python train.py --num_hidden_layers=8 --hidden_size=96 --num_attention_heads=3 --num_key_value_heads=3 --head_dim=32 --intermediate_size=256 --vocab_size=2048 --hidden_act="swiglu" --norm="rmsnorm" --norm_place="pre" --norm_eps=1e-05 --positions="rope" --rope_theta=1950.0 --rope_fraction=1.0 --qk_norm=false --attn_scale=0.177 --bias="none" --tie_word_embeddings=false --parallel_block=false --init="uniform" --init_std_qkv=0.117 --init_std_o=0.0 --init_std_up=0.117 --init_std_down=0.0 --init_mimetic=0.5 --optimizer="muon" --learning_rate=0.00433 --lr_mult_down=3.0 --beta1=0.95 --lr_head=0.00714 --warmup_steps=200 --schedule="wsd" --decay_fraction=0.578 --decay_shape="linear" --final_lr_fraction=0.0 --batch_tokens=[8192, 16384, 32768, 65536] --max_seq_len=1024 --doc_mask=true --train_tokens=97930000 --max_steps=4194 --dataset="wikipedia_en"
Each number is 200 + 30 x the weight over its row's rms, rounded and kept within 0 to 999. Layers, rows and columns count from 0. The size before them is the row's rms in percent of the matrix's.

# down: layer 3 MLP down (transposed), 256x96, rms 0.149, rows 51-96, columns 48-95
# gate: layer 3 MLP gate, 256x96, rms 0.159, rows 52-97, columns 48-95
# up: layer 3 MLP up, 256x96, rms 0.157, rows 52-97, columns 48-95
down51,099,250,192,201,195,168,179,224,213,199,233,218,217,244,240,228,159,203,201,222,126,176,251,239,208,216,242,160,181,196,241,247,206,148,199,215,254,208,236,156,196,250,206,263,223,215,200,226,162
gate52,097,208,244,245,267,166,218,183,225,224,216,193,178,200,178,217,262,191,208,173,210,165,195,217,188,220,234,218,219,217,189,168,180,242,226,211,226,136,192,235,196,221,191,174,171,190,219,205,214
up52,094,213,219,269,227,190,176,229,189,221,215,229,217,191,233,240,217,250,182,200,200,156,225,215,219,219,222,207,185,178,183,160,162,219,215,193,240,191,199,155,175,226,159,180,241,281,230,146,218
down52,089,256,228,222,155,224,255,185,236,177,215,250,192,203,226,175,184,232,257,146,205,209,210,161,179,217,207,223,249,252,214,194,193,173,211,188,177,168,219,281,164,215,240,138,161,198,225,220,239
gate53,099,188,244,163,155,138,135,230,176,229,164,178,190,192,224,239,233,201,235,231,139,232,202,172,218,223,177,199,177,168,210,226,169,202,236,193,219,208,245,185,212,156,170,151,199,212,184,191,200
up53,093,194,133,246,184,191,213,193,230,231,231,159,213,201,231,161,185,178,202,198,217,158,219,240,224,189,179,233,226,213,206,215,250,228,163,186,178,278,181,205,221,216,191,206,234,205,244,182,175
down53,098,195,193,209,171,182,186,181,178,189,188,153,156,208,230,166,199,177,196,207,144,177,212,172,205,174,172,186,220,201,161,190,222,260,202,159,193,182,222,191,184,134,140,191,162,173,175,142,238
gate54,103,196,142,181,215,121,166,215,172,209,175,214,184,187,190,266,170,234,173,244,188,201,176,253,224,167,208,161,167,231,172,209,203,141,275,252,225,218,221,198,262,183,232,189,194,203,220,203,183
up54,125,198,196,173,154,225,195,204,168,184,181,195,243,197,219,216,193,203,175,230,235,245,191,202,204,231,207,205,131,214,220,223,228,172,195,213,178,227,226,172,205,128,161,203,205,242,167,172,272
down54,112,168,206,235,174,223,234,198,183,203,169,179,205,166,217,201,220,179,188,191,174,203,160,252,246,229,252,208,134,192,243,225,259,174,169,205,171,201,197,244,145,126,174,220,176,205,167,190,213
gate55,099,213,194,169,240,224,195,155,190,265,230,181,175,235,218,218,253,216,202,186,213,193,214,189,176,176,213,206,220,223,156,205,199,255,208,236,178,209,183,167,197,239,156,136,145,166,212,179,163
up55,095,174,217,249,171,138,180,223,229,166,234,192,217,216,231,243,229,163,168,179,207,197,245,213,190,198,217,239,180,215,208,200,230,210,210,163,202,283,183,222,192,183,251,206,194,233,223,195,208
down55,094,249,173,249,223,203,208,227,218,209,210,171,242,192,200,182,238,152,181,161,200,174,183,127,188,267,190,251,199,213,179,183,244,248,205,208,235,214,206,177,174,205,198,171,233,194,173,248,236
gate56,087,192,211,190,203,176,238,210,221,176,182,213,186,196,238,137,238,219,195,157,160,234,147,222,217,168,214,188,126,210,202,150,142,201,185,203,201,242,196,259,200,117,167,176,211,188,217,172,226
up56,086,216,228,259,184,173,154,220,194,206,218,169,203,184,161,260,222,174,154,185,212,165,238,176,205,204,200,187,184,188,187,195,204,188,208,199,235,189,237,206,195,222,213,143,193,211,237,211,129
down56,081,162,218,199,177,193,202,201,239,174,237,211,188,165,198,176,247,200,156,213,164,206,161,183,187,163,181,238,182,214,159,177,167,202,167,192,258,241,256,196,213,201,200,143,218,186,197,175,227
gate57,096,236,192,209,252,187,208,190,173,170,203,173,204,174,187,231,182,231,164,148,209,194,186,164,202,211,158,191,242,240,245,171,196,190,173,147,202,211,196,191,216,142,224,262,206,197,236,221,239
up57,084,216,175,186,209,216,189,218,151,218,255,171,237,185,143,210,103,196,188,176,214,229,213,198,232,228,166,200,223,212,240,173,236,169,186,181,174,228,197,216,189,157,200,253,186,274,183,214,260
down57,081,271,228,204,141,208,147,158,178,190,197,235,229,218,167,205,149,190,204,227,216,212,207,213,178,220,189,197,177,179,192,178,258,199,169,239,196,206,179,241,175,251,202,219,186,242,177,150,161
gate58,098,234,234,236,232,178,187,224,189,165,215,173,171,152,169,200,198,146,235,169,208,161,215,252,218,268,167,260,143,180,200,177,147,192,166,208,204,262,150,217,274,227,143,186,169,182,164,210,155
up58,101,234,251,172,189,255,240,188,175,162,180,241,181,252,213,186,232,264,216,227,179,269,167,174,180,172,221,107,231,182,271,190,220,200,228,179,168,166,191,173,203,174,229,160,206,166,224,249,143
down58,095,207,225,184,187,187,225,194,167,191,174,197,205,204,230,272,205,162,213,228,223,150,163,196,184,229,160,227,143,148,212,210,124,218,174,190,234,205,173,182,230,247,191,203,139,239,232,194,203
gate59,097,175,232,190,171,173,225,172,178,175,186,154,145,223,163,223,181,217,216,188,189,233,239,246,152,219,178,182,271,216,247,203,158,247,239,175,175,221,195,242,214,190,221,175,249,236,144,194,200
up59,106,205,189,179,220,192,191,266,173,203,236,234,208,197,192,164,240,156,220,203,189,174,183,194,217,197,228,242,220,218,181,184,241,147,185,203,176,136,193,192,241,204,141,216,126,169,258,215,217
down59,098,188,178,209,180,201,188,175,220,182,182,181,275,183,158,215,210,242,176,191,253,180,181,183,146,179,214,209,151,174,147,223,228,189,229,188,201,196,217,212,204,144,222,166,179,154,219,217,245
gate60,097,208,210,253,217,238,197,198,231,207,209,209,252,228,206,231,163,145,187,201,165,237,221,236,217,234,171,189,202,212,237,159,255,145,256,188,230,211,217,174,178,230,190,171,203,257,227,176,201
up60,099,228,200,180,218,198,173,163,177,244,172,235,255,198,175,172,194,183,224,205,201,192,217,228,158,166,235,214,239,181,171,257,157,210,215,182,187,193,179,149,181,187,166,186,118,186,160,138,179
down60,094,208,228,173,204,197,230,209,234,219,225,185,207,210,230,165,195,228,200,219,191,201,243,199,180,168,188,177,235,168,212,186,188,133,196,192,195,243,186,136,219,198,243,156,186,148,252,192,182
gate61,095,136,240,200,155,181,174,207,227,164,188,162,236,170,163,184,244,156,213,199,202,182,177,191,194,165,188,172,199,224,167,184,163,221,213,243,240,172,179,199,148,214,221,235,204,199,227,221,155
up61,090,199,197,156,145,200,192,201,246,196,229,204,192,217,230,182,212,200,236,203,195,185,207,222,135,149,162,164,201,180,220,184,188,177,184,227,229,207,244,223,185,188,203,175,147,191,224,195,175
down61,094,162,251,152,221,175,163,222,213,186,165,163,243,161,205,208,231,157,195,202,198,171,189,233,155,197,194,201,220,187,193,223,140,233,222,235,176,179,138,216,135,212,221,239,215,162,179,163,165
gate62,093,186,170,183,226,175,201,164,195,249,208,129,205,192,155,225,173,200,209,181,215,180,197,235,158,169,135,215,185,274,187,212,170,212,201,223,236,151,232,141,182,186,192,235,209,218,210,274,199
up62,085,173,251,228,173,190,184,232,228,197,210,258,178,204,256,199,265,176,218,197,171,285,206,191,237,233,189,152,224,189,185,217,233,214,180,170,118,274,186,225,216,164,184,150,225,185,177,131,201
down62,089,208,164,223,209,192,195,249,213,210,207,164,195,173,197,198,195,123,212,167,195,192,185,167,207,229,176,204,154,214,159,213,182,200,203,158,205,203,254,147,249,129,142,214,175,143,198,221,178
gate63,103,182,247,206,255,231,226,192,215,195,215,245,225,193,154,211,198,156,208,175,217,243,205,110,182,223,200,152,216,179,163,146,220,252,203,196,192,176,229,203,170,194,230,180,201,236,157,260,176
up63,089,206,123,256,175,185,194,179,217,178,233,217,220,216,148,244,211,246,245,194,199,183,231,222,221,206,224,192,176,209,145,215,251,194,215,156,210,198,209,238,189,241,263,233,233,201,238,230,265
down63,093,124,181,213,190,184,214,182,223,250,195,217,164,176,224,229,216,255,191,213,163,215,116,201,118,200,211,230,203,224,190,219,227,148,146,244,179,246,229,152,202,192,201,211,189,166,199,182,181
gate64,095,157,125,190,186,216,177,180,211,211,227,145,204,206,214,187,169,217,197,234,216,250,187,214,219,224,164,211,182,214,223,180,219,159,162,197,174,162,245,240,176,126,208,200,205,207,183,158,204
up64,096,209,189,217,263,221,174,225,232,222,219,203,188,186,227,191,204,163,241,205,171,197,157,205,183,250,237,201,165,211,198,169,217,159,247,230,144,171,232,219,199,184,173,220,162,224,163,166,185
down64,090,255,170,251,248,189,224,154,201,221,233,202,144,201,159,210,118,210,171,211,216,250,160,218,193,178,181,213,172,240,223,222,205,215,174,214,151,198,207,195,187,228,208,197,183,160,179,172,242
gate65,097,141,215,188,212,199,193,213,217,222,157,212,229,261,177,162,202,252,165,222,197,194,225,224,192,268,163,183,181,189,168,154,194,196,168,203,210,220,244,180,238,174,202,199,215,243,217,207,194
up65,084,237,201,209,140,171,170,194,167,185,230,183,177,189,173,223,226,156,233,174,163,212,234,182,209,131,213,165,215,213,208,226,243,226,182,205,175,192,192,196,215,200,207,211,215,200,209,172,166
down65,102,191,181,203,213,189,170,240,207,247,206,220,178,230,222,276,227,181,180,190,167,166,209,263,179,239,274,200,212,211,176,168,240,233,174,160,169,240,238,167,281,156,195,210,251,219,211,205,213
gate66,107,242,222,171,215,243,178,144,217,221,207,214,196,190,163,207,180,198,163,208,167,159,153,202,164,184,219,193,169,159,180,239,227,227,242,144,186,233,212,155,189,227,159,220,226,272,193,208,183
up66,125,183,190,258,196,154,175,144,183,176,232,176,224,174,203,246,202,222,156,157,196,182,251,195,203,216,202,225,219,229,177,208,204,168,219,184,196,146,173,243,217,223,180,201,162,200,279,219,200
down66,113,177,191,215,210,185,220,251,225,210,214,197,193,239,146,250,212,213,186,170,164,222,171,209,195,211,240,267,145,216,208,216,179,191,201,160,225,187,192,251,184,230,237,162,188,188,245,218,197
gate67,091,226,203,187,198,204,155,214,167,183,225,169,228,202,225,255,194,201,167,238,183,187,196,188,210,173,222,210,198,233,178,220,219,248,264,123,178,266,165,211,167,191,205,237,237,211,195,194,190
up67,093,265,203,246,178,260,221,218,237,160,228,231,194,215,221,175,187,188,213,225,205,245,187,217,245,198,252,148,159,178,227,179,233,173,164,210,155,189,197,200,166,205,194,222,195,184,195,228,169
down67,093,220,225,184,244,211,177,181,218,201,175,189,217,216,267,154,201,199,199,171,204,241,229,204,205,195,195,179,190,221,184,211,185,178,224,166,195,244,162,206,178,154,202,220,213,199,195,201,247
gate68,117,168,189,251,137,168,190,219,249,247,253,237,173,197,209,216,221,197,188,155,154,210,159,217,238,238,165,126,180,207,186,188,195,196,264,206,191,177,188,141,206,212,181,191,172,256,183,194,238
up68,118,206,195,177,204,242,229,239,248,173,215,246,178,153,266,170,183,215,238,170,194,216,144,242,258,152,152,247,204,212,226,219,237,204,210,206,200,177,204,196,176,198,208,206,250,256,178,209,202
down68,111,149,183,225,177,188,218,171,159,211,191,146,211,205,207,187,170,225,235,166,247,164,161,226,173,198,191,182,177,179,237,173,203,140,172,209,225,208,183,168,204,219,231,185,198,209,201,229,174
gate69,090,203,184,194,237,210,253,182,222,167,165,221,173,238,200,173,155,202,127,210,195,164,214,180,214,193,251,212,214,167,195,168,189,254,214,228,161,208,216,212,204,197,215,223,131,218,171,209,208
up69,093,170,255,232,137,182,149,207,172,175,210,167,172,172,201,222,223,193,262,186,165,225,200,152,166,253,179,185,227,237,219,190,204,149,225,122,222,250,223,230,209,209,148,219,233,245,190,221,203
down69,096,242,192,239,219,224,213,181,197,234,209,184,209,207,210,142,218,192,166,194,205,179,216,216,184,229,163,200,216,195,176,176,172,178,212,210,191,254,207,163,250,265,213,234,173,249,172,241,162
gate70,102,238,185,225,200,213,228,194,227,212,228,202,172,191,170,232,226,135,187,233,207,231,209,213,115,176,153,179,215,182,190,145,219,211,214,275,172,190,223,229,202,162,189,189,202,198,212,209,232
up70,100,208,168,199,264,165,158,192,189,193,180,146,173,210,222,158,168,213,222,183,114,155,188,156,159,209,205,235,197,178,220,206,201,203,144,159,258,146,221,241,237,229,232,249,163,213,135,183,143
down70,108,182,177,204,155,206,171,216,177,216,191,234,205,177,164,236,222,206,203,224,158,210,188,213,182,214,171,184,211,188,175,172,177,130,277,205,231,197,232,249,178,198,193,178,264,205,242,191,171
gate71,100,150,208,193,206,191,205,238,225,175,207,242,163,223,195,147,172,174,215,156,152,205,257,238,222,193,195,161,230,234,178,228,190,240,211,200,215,226,210,185,223,185,158,286,206,255,162,186,189
up71,093,154,201,173,191,225,212,167,209,206,182,200,197,182,197,206,98,201,205,216,157,272,226,180,212,233,206,204,185,129,160,249,199,212,200,217,203,250,187,194,234,237,127,185,184,215,178,179,232
down71,102,174,180,213,202,217,192,227,221,223,222,252,153,192,218,241,198,256,224,219,186,201,203,190,187,140,260,232,226,222,184,201,141,188,153,236,180,223,175,203,205,232,208,204,190,247,203,208,172
gate72,092,176,247,196,180,191,176,159,177,255,139,200,228,193,187,211,173,206,198,198,234,218,207,151,144,231,212,205,215,208,153,178,261,178,171,199,217,175,198,223,222,165,187,220,213,202,173,238,160
up72,097,161,238,181,198,201,204,173,200,239,209,166,240,243,232,237,182,188,195,178,214,183,180,211,168,131,208,165,150,164,210,199,216,194,192,184,216,191,138,207,220,199,208,191,224,178,180,166,226
down72,086,185,120,234,219,214,186,197,198,189,165,171,209,220,204,275,237,226,264,159,188,209,244,208,239,193,204,208,197,216,116,199,177,245,196,151,162,191,198,179,164,172,209,178,168,231,224,203,249
gate73,104,225,191,225,184,196,184,229,256,210,187,216,274,185,197,199,245,173,243,207,193,180,225,173,213,157,191,193,181,208,207,175,203,283,179,226,225,218,192,219,230,180,159,141,181,211,173,240,228
up73,106,178,206,196,249,215,148,218,212,167,254,220,206,223,201,146,192,177,208,219,205,181,188,229,207,204,203,189,228,188,258,183,197,219,185,251,279,206,199,170,230,195,163,153,191,172,225,192,232
down73,106,215,177,192,209,215,221,233,209,171,164,187,211,230,171,247,165,185,198,199,192,190,229,192,220,236,204,193,199,210,183,192,163,183,234,243,163,177,202,208,149,222,192,206,157,219,178,152,199
gate74,096,237,262,271,165,215,185,191,183,204,221,189,201,138,115,160,174,174,187,226,160,203,194,186,230,183,166,163,207,226,211,195,193,230,209,245,231,215,168,244,204,230,210,230,163,180,208,175,181
up74,091,267,207,210,171,161,235,199,211,180,164,202,154,196,187,158,211,178,214,192,211,198,219,221,216,202,160,113,237,179,175,174,193,203,177,266,178,208,237,210,124,197,155,223,176,234,240,172,148
down74,099,192,260,207,215,193,238,197,192,205,172,179,225,146,181,185,186,223,242,204,209,234,214,184,194,217,175,181,168,232,247,213,226,185,192,228,234,215,164,226,182,250,235,200,162,184,221,161,189
gate75,110,222,201,281,202,179,174,195,206,212,182,203,197,226,181,166,238,194,210,193,204,213,204,228,208,172,182,203,166,204,146,211,163,225,141,172,153,167,156,164,188,255,190,222,224,152,184,166,229
up75,103,167,194,177,148,191,178,251,240,159,224,184,193,196,216,213,190,185,187,202,213,230,211,205,197,213,172,181,231,216,189,170,180,195,210,200,172,200,160,191,233,163,204,172,239,182,222,220,175
down75,102,192,233,202,168,218,197,182,222,236,189,177,202,203,214,131,249,206,171,203,150,218,255,231,161,181,152,163,204,180,185,171,180,190,176,184,184,185,212,158,234,225,211,236,179,164,248,153,216
gate76,101,208,243,212,204,204,180,177,190,188,196,172,151,211,228,204,185,210,184,151,173,198,212,189,202,212,245,158,171,182,172,199,267,190,278,209,241,239,226,222,233,199,153,190,219,155,256,265,213
up76,121,195,129,194,129,151,243,223,215,250,185,204,202,221,204,171,231,181,243,215,225,222,203,234,216,227,163,239,197,175,234,151,153,243,140,175,146,208,165,209,157,164,179,217,191,219,166,184,220
down76,109,187,187,176,196,132,195,238,233,202,172,257,255,184,186,179,202,223,180,239,176,167,206,237,233,197,224,221,210,245,193,151,205,255,254,156,218,155,177,180,184,165,160,192,222,187,180,215,225
gate77,094,157,246,173,180,213,271,179,210,233,182,208,220,201,207,205,240,254,160,155,219,146,202,177,183,222,158,241,188,200,206,253,167,236,212,174,228,205,193,130,209,182,177,225,226,211,168,253,196
up77,108,200,239,186,168,182,214,120,187,205,212,215,217,214,191,242,187,137,195,197,147,208,189,217,257,168,205,183,206,198,174,175,249,201,280,240,196,219,183,214,205,199,192,202,206,235,160,216,188
down77,090,178,182,218,198,183,225,247,198,153,216,155,183,138,228,258,242,213,129,195,259,195,192,208,204,174,229,242,244,227,149,224,207,260,144,208,170,240,215,189,212,189,191,249,216,185,211,229,235
gate78,110,219,248,186,202,171,222,143,221,219,231,220,186,193,175,173,185,173,198,191,197,128,217,192,212,207,209,207,166,198,234,218,248,250,189,261,179,239,251,180,281,206,244,183,182,243,212,213,240
up78,109,166,234,202,173,101,217,258,171,154,220,174,159,196,215,277,165,262,230,193,173,200,197,184,210,144,151,178,170,230,213,166,202,234,197,183,212,171,186,183,207,158,146,208,225,200,278,210,173
down78,112,215,129,190,157,126,196,211,223,204,216,181,157,189,174,214,203,193,174,167,211,180,232,184,197,226,196,217,214,219,220,172,193,215,195,243,174,261,161,189,239,189,211,161,183,210,223,193,278
gate79,102,164,204,222,195,180,204,228,191,225,182,212,173,193,202,229,255,189,168,194,230,198,163,190,183,172,198,129,194,169,233,180,177,163,238,226,188,223,192,180,128,228,172,206,185,164,253,224,198
up79,102,163,216,192,226,180,190,154,188,223,216,219,211,213,182,212,201,208,190,202,188,241,230,149,238,203,175,231,217,209,213,200,244,198,175,138,232,206,225,188,265,206,234,183,218,217,165,198,165
down79,099,173,228,224,148,157,166,232,182,177,265,233,158,203,232,199,131,184,162,205,184,201,179,182,202,198,189,194,180,171,210,256,178,189,254,160,191,142,146,187,223,195,168,178,209,167,185,178,162
gate80,107,226,209,208,178,214,207,168,222,184,225,159,191,146,170,154,177,215,189,208,207,200,134,169,202,192,172,217,207,266,175,193,218,226,172,242,148,218,289,170,178,183,168,178,218,213,219,181,196
up80,104,201,165,207,185,253,244,208,232,191,234,193,163,174,204,260,166,227,161,184,260,186,245,250,199,227,189,216,203,214,174,241,245,216,185,222,169,165,178,219,167,227,226,215,216,203,217,219,209
down80,102,249,177,230,171,263,206,226,214,165,184,162,162,171,168,182,169,220,160,181,226,220,191,197,157,234,191,188,212,173,244,228,257,241,201,179,209,250,172,219,219,214,186,189,245,207,164,189,218
gate81,107,190,258,199,241,238,184,181,146,173,161,175,193,207,196,163,198,211,173,165,174,200,248,191,207,228,166,157,217,196,200,204,229,175,254,199,162,260,241,201,222,253,225,266,208,192,203,188,174
up81,104,143,209,248,245,186,221,260,179,129,217,186,191,196,197,214,183,179,193,176,132,180,178,150,226,191,236,160,253,222,183,194,202,179,180,123,225,220,221,200,215,179,208,181,187,220,191,184,233
down81,099,185,243,255,206,240,180,172,212,182,212,165,206,164,212,168,170,169,191,174,117,180,225,217,204,155,205,199,232,221,192,183,223,227,171,215,245,190,235,202,233,151,169,255,193,157,215,207,204
gate82,091,231,160,155,231,234,217,202,180,236,155,200,261,216,228,182,224,194,167,222,222,217,199,269,209,208,184,170,161,197,253,201,215,195,211,176,200,201,259,239,234,232,182,175,177,198,206,177,216
up82,096,163,166,165,178,243,227,186,155,223,176,270,212,223,214,239,199,202,242,199,209,158,176,204,187,217,271,220,238,216,189,175,195,195,226,213,213,224,233,163,213,107,145,186,164,194,179,219,242
down82,092,234,204,182,200,239,201,194,177,183,171,206,191,235,217,139,224,213,227,126,188,235,213,236,207,199,219,178,160,212,214,247,189,199,263,85,195,214,190,181,209,194,128,196,181,217,222,267,230
gate83,103,198,193,213,169,219,199,259,196,162,202,233,264,233,199,258,202,252,203,204,199,215,204,160,177,200,189,185,164,290,183,214,167,163,189,196,218,279,250,189,198,188,191,185,163,243,180,205,211
up83,104,175,224,183,184,199,194,174,185,205,159,210,168,242,191,152,237,187,154,179,190,142,169,203,185,227,239,148,147,191,221,159,211,221,156,217,196,203,192,193,214,230,170,242,207,230,224,179,223
down83,098,173,132,225,175,201,200,189,214,204,234,207,250,193,216,207,176,254,155,204,158,276,221,176,215,188,207,222,189,201,189,221,232,267,151,180,209,234,239,163,220,227,134,218,178,162,183,238,222
gate84,098,207,137,245,191,228,168,261,254,128,235,236,194,139,154,157,225,221,216,247,233,228,203,226,240,205,234,214,194,187,183,174,263,211,211,228,195,198,221,272,201,208,200,201,239,204,228,195,208
up84,092,188,168,192,182,240,197,205,177,194,255,207,192,167,180,163,165,243,230,189,244,203,251,160,207,158,213,177,209,210,141,138,186,186,222,209,207,203,192,212,198,181,179,159,191,178,153,182,197
down84,091,203,196,216,192,201,191,261,196,159,251,278,148,139,157,181,196,235,234,226,213,192,219,185,166,173,164,202,203,214,184,214,215,200,175,188,181,215,130,192,251,237,202,163,257,187,162,162,219
gate85,107,228,222,222,205,188,229,180,244,194,250,203,190,254,217,208,207,182,190,183,217,183,216,225,192,227,169,117,233,221,236,155,252,204,148,204,137,203,196,253,188,183,196,222,243,173,209,224,167
up85,095,223,182,174,178,172,196,197,214,186,200,157,226,168,210,206,229,193,205,227,189,244,197,194,230,171,213,238,188,180,213,218,164,209,197,210,204,151,191,164,151,153,220,207,120,221,228,173,190
down85,108,180,189,183,232,186,197,220,160,194,125,206,195,130,202,291,181,200,157,186,162,207,159,182,207,184,215,221,215,163,162,221,181,219,210,180,228,171,195,185,212,205,252,146,135,196,185,162,173
gate86,105,219,196,228,191,212,205,211,197,194,239,165,191,194,165,198,188,248,220,189,193,228,240,245,189,198,144,186,169,193,193,209,236,184,240,178,188,159,215,203,164,138,125,160,218,223,285,223,236
up86,110,209,130,219,244,241,201,217,253,179,216,220,176,193,179,174,144,197,207,201,227,237,203,216,204,181,114,220,251,214,240,261,214,182,187,201,212,180,216,180,181,179,169,261,191,189,208,242,223
down86,111,200,167,220,159,223,253,160,185,178,222,225,181,224,168,203,183,212,243,173,223,204,169,206,184,247,161,160,201,217,265,210,180,194,212,245,219,169,184,194,221,224,244,198,234,202,275,169,254
gate87,112,201,189,197,245,203,184,227,205,188,210,225,210,204,202,187,183,216,230,190,161,289,206,221,211,221,227,232,151,235,195,201,237,183,184,183,208,218,205,245,197,173,208,169,245,256,168,222,152
up87,112,216,155,209,193,187,159,176,180,207,216,218,171,243,184,205,179,157,228,231,160,143,160,188,229,207,190,183,217,206,256,153,129,191,235,224,227,170,202,227,285,213,241,176,191,192,205,255,162
down87,106,166,207,168,180,148,216,214,213,131,262,192,151,180,223,192,202,210,235,194,198,190,240,181,253,177,201,235,216,218,238,215,181,133,221,165,192,189,250,203,194,207,191,214,218,221,208,211,181
gate88,108,178,173,216,191,213,186,213,205,179,185,205,173,179,204,172,180,192,209,192,151,214,251,223,190,236,213,159,250,157,208,186,265,152,226,195,204,199,247,159,229,229,218,153,190,236,175,169,214
up88,097,249,187,249,239,181,197,249,188,179,218,202,221,186,239,168,187,199,220,242,215,203,222,209,206,144,185,203,201,209,185,225,192,196,193,105,196,226,205,143,250,154,269,178,201,139,236,141,224
down88,104,156,210,181,236,190,180,211,156,207,228,210,214,150,180,217,197,197,229,203,204,232,201,247,194,182,233,149,254,201,186,223,217,180,206,142,203,244,235,159,222,166,226,151,175,224,223,135,238
gate89,094,155,138,156,188,206,182,230,186,178,209,157,213,225,250,227,208,175,245,186,194,186,211,153,186,210,161,225,216,190,243,196,251,199,194,166,187,212,253,231,201,174,227,227,237,191,221,188,194
up89,085,187,148,158,175,185,147,224,198,201,253,189,199,222,269,185,182,186,265,230,193,211,198,163,174,229,144,231,198,175,220,168,238,186,193,176,190,188,213,255,207,169,221,179,210,196,233,183,193
down89,096,241,186,203,213,222,181,259,178,194,189,225,226,171,160,254,213,204,202,216,192,186,220,195,170,221,221,195,225,198,158,201,187,170,163,187,178,216,173,248,124,220,224,134,185,189,216,189,209
gate90,101,188,215,239,201,195,156,189,197,249,205,242,227,191,178,212,239,135,221,170,188,195,234,184,198,176,202,258,141,112,163,201,199,242,172,159,213,177,211,196,157,154,208,169,214,163,217,183,180
up90,106,232,173,229,220,215,244,221,195,236,251,175,196,187,188,195,203,186,198,162,249,208,211,192,215,187,172,181,206,190,183,200,137,137,227,226,201,153,226,207,166,165,182,191,175,214,197,191,211
down90,106,196,215,224,223,179,197,232,225,170,194,217,207,170,170,226,168,165,172,237,212,196,214,182,218,195,181,210,225,221,189,225,172,281,140,178,205,169,188,218,169,206,256,221,185,194,234,162,237
gate91,104,186,216,200,174,167,237,157,211,228,222,225,209,176,224,176,168,186,205,128,155,174,153,154,246,216,197,224,219,191,179,138,205,175,223,180,181,155,219,224,205,178,202,259,218,185,181,228,212
up91,095,201,218,187,228,253,215,158,171,184,237,180,175,195,206,210,234,184,179,265,265,234,252,261,226,187,179,212,183,203,199,226,161,203,237,209,247,273,192,201,225,199,189,189,223,205,143,236,233
down91,102,194,185,190,193,275,187,221,210,247,200,199,209,243,219,246,246,200,252,227,214,217,236,163,175,177,228,251,200,195,167,192,195,188,245,138,162,183,229,189,155,199,157,199,246,126,200,170,171
gate92,088,219,193,205,178,197,174,212,197,215,235,181,161,221,204,205,200,235,110,211,178,221,210,188,199,211,154,200,174,271,189,175,203,161,192,165,208,148,187,201,208,171,136,206,219,222,210,161,128
up92,091,201,169,208,209,222,187,207,189,169,254,210,261,202,227,208,170,181,232,219,151,232,190,174,147,184,160,227,264,145,163,216,226,226,215,196,163,255,218,193,160,219,268,199,237,238,162,208,255
down92,089,186,213,222,203,193,232,231,199,230,177,225,259,220,171,228,224,200,224,226,227,224,155,257,173,201,162,154,202,136,216,182,204,204,198,205,196,240,218,182,144,175,273,225,201,254,206,242,240
gate93,098,224,200,218,165,199,183,182,187,162,194,201,201,244,199,226,245,212,244,200,192,203,220,214,211,156,197,162,197,206,203,214,169,233,204,267,207,217,204,140,237,269,213,211,191,194,169,195,210
up93,094,208,188,211,193,204,205,216,213,219,199,191,165,168,183,142,170,210,190,200,187,195,139,252,283,137,197,243,167,209,208,180,235,168,173,205,230,177,175,235,131,231,173,188,130,154,207,208,166
down93,102,198,199,259,266,193,223,206,250,176,206,203,281,181,169,187,223,193,212,219,212,214,195,186,166,178,199,224,183,230,177,174,232,180,229,190,240,250,186,184,222,158,183,225,184,241,185,210,234
gate94,105,182,186,187,190,251,215,154,148,248,160,181,223,152,195,204,231,210,236,168,204,173,196,193,222,182,153,172,214,220,213,202,219,248,200,197,216,224,214,164,186,195,158,186,218,132,136,189,196
up94,101,239,158,177,202,217,186,214,205,247,207,180,194,203,180,182,217,225,240,155,165,220,231,167,271,190,240,206,211,159,244,176,222,174,204,177,201,190,249,185,193,165,203,243,239,156,153,221,237
down94,103,213,188,156,194,231,207,192,210,208,238,174,215,215,183,242,230,284,266,145,244,185,208,161,258,195,225,218,167,207,227,180,177,201,223,158,218,121,210,182,216,199,208,206,211,211,159,220,197
gate95,097,223,207,180,209,208,243,231,195,230,236,168,182,219,151,217,220,189,177,215,204,218,230,208,246,205,184,218,233,218,188,182,178,229,220,225,180,180,205,119,185,201,198,168,229,225,227,179,180
up95,100,159,195,223,199,164,238,202,190,151,219,198,181,185,168,179,231,186,181,252,236,213,239,187,192,120,228,189,167,232,257,201,183,225,207,264,195,229,227,217,181,260,228,191,168,150,221,255,201
down95,095,164,196,198,211,161,223,193,189,194,242,208,252,212,166,233,203,195,219,201,193,222,200,181,154,196,187,203,185,218,219,221,217,214,183,236,149,221,134,167,195,255,217,227,177,254,155,204,280
gate96,093,199,194,196,187,190,212,244,204,177,223,190,202,169,216,200,189,204,218,211,178,180,218,172,189,211,204,241,167,153,234,168,299,226,182,193,160,260,224,189,207,180,202,165,213,161,203,178,252
up96,089,179,242,202,198,209,274,206,174,188,194,265,205,173,203,243,221,186,223,231,261,191,245,172,189,205,207,209,185,221,206,185,228,217,198,248,176,250,179,194,224,234,168,221,215,200,188,291,218
down96,094,192,268,222,240,203,229,175,154,218,182,225,207,189,198,215,199,205,242,256,249,208,236,183,183,174,205,161,188,230,204,159,206,216,160,226,177,217,179,186,167,238,223,218,209,266,206,216,239
gate97,103,240,199,221,231,165,171,181,218,134,253,187,171,240,147,141,211,161,189,169,225,215,195,177,214,198,202,174,222,189,189,256,188,213,157,169,288,187,182,212,237,178,237,162,199,201,233,249,252
up97,099,203,191,177,225,200,184,201,225,194,259,165,177,244,110,173,195,196,203,189,202,168,216,188,179,221,190,205,211,172,144,203,172,220,218,229,252,182,211,246,207,219,255,133,209,236,195,211,237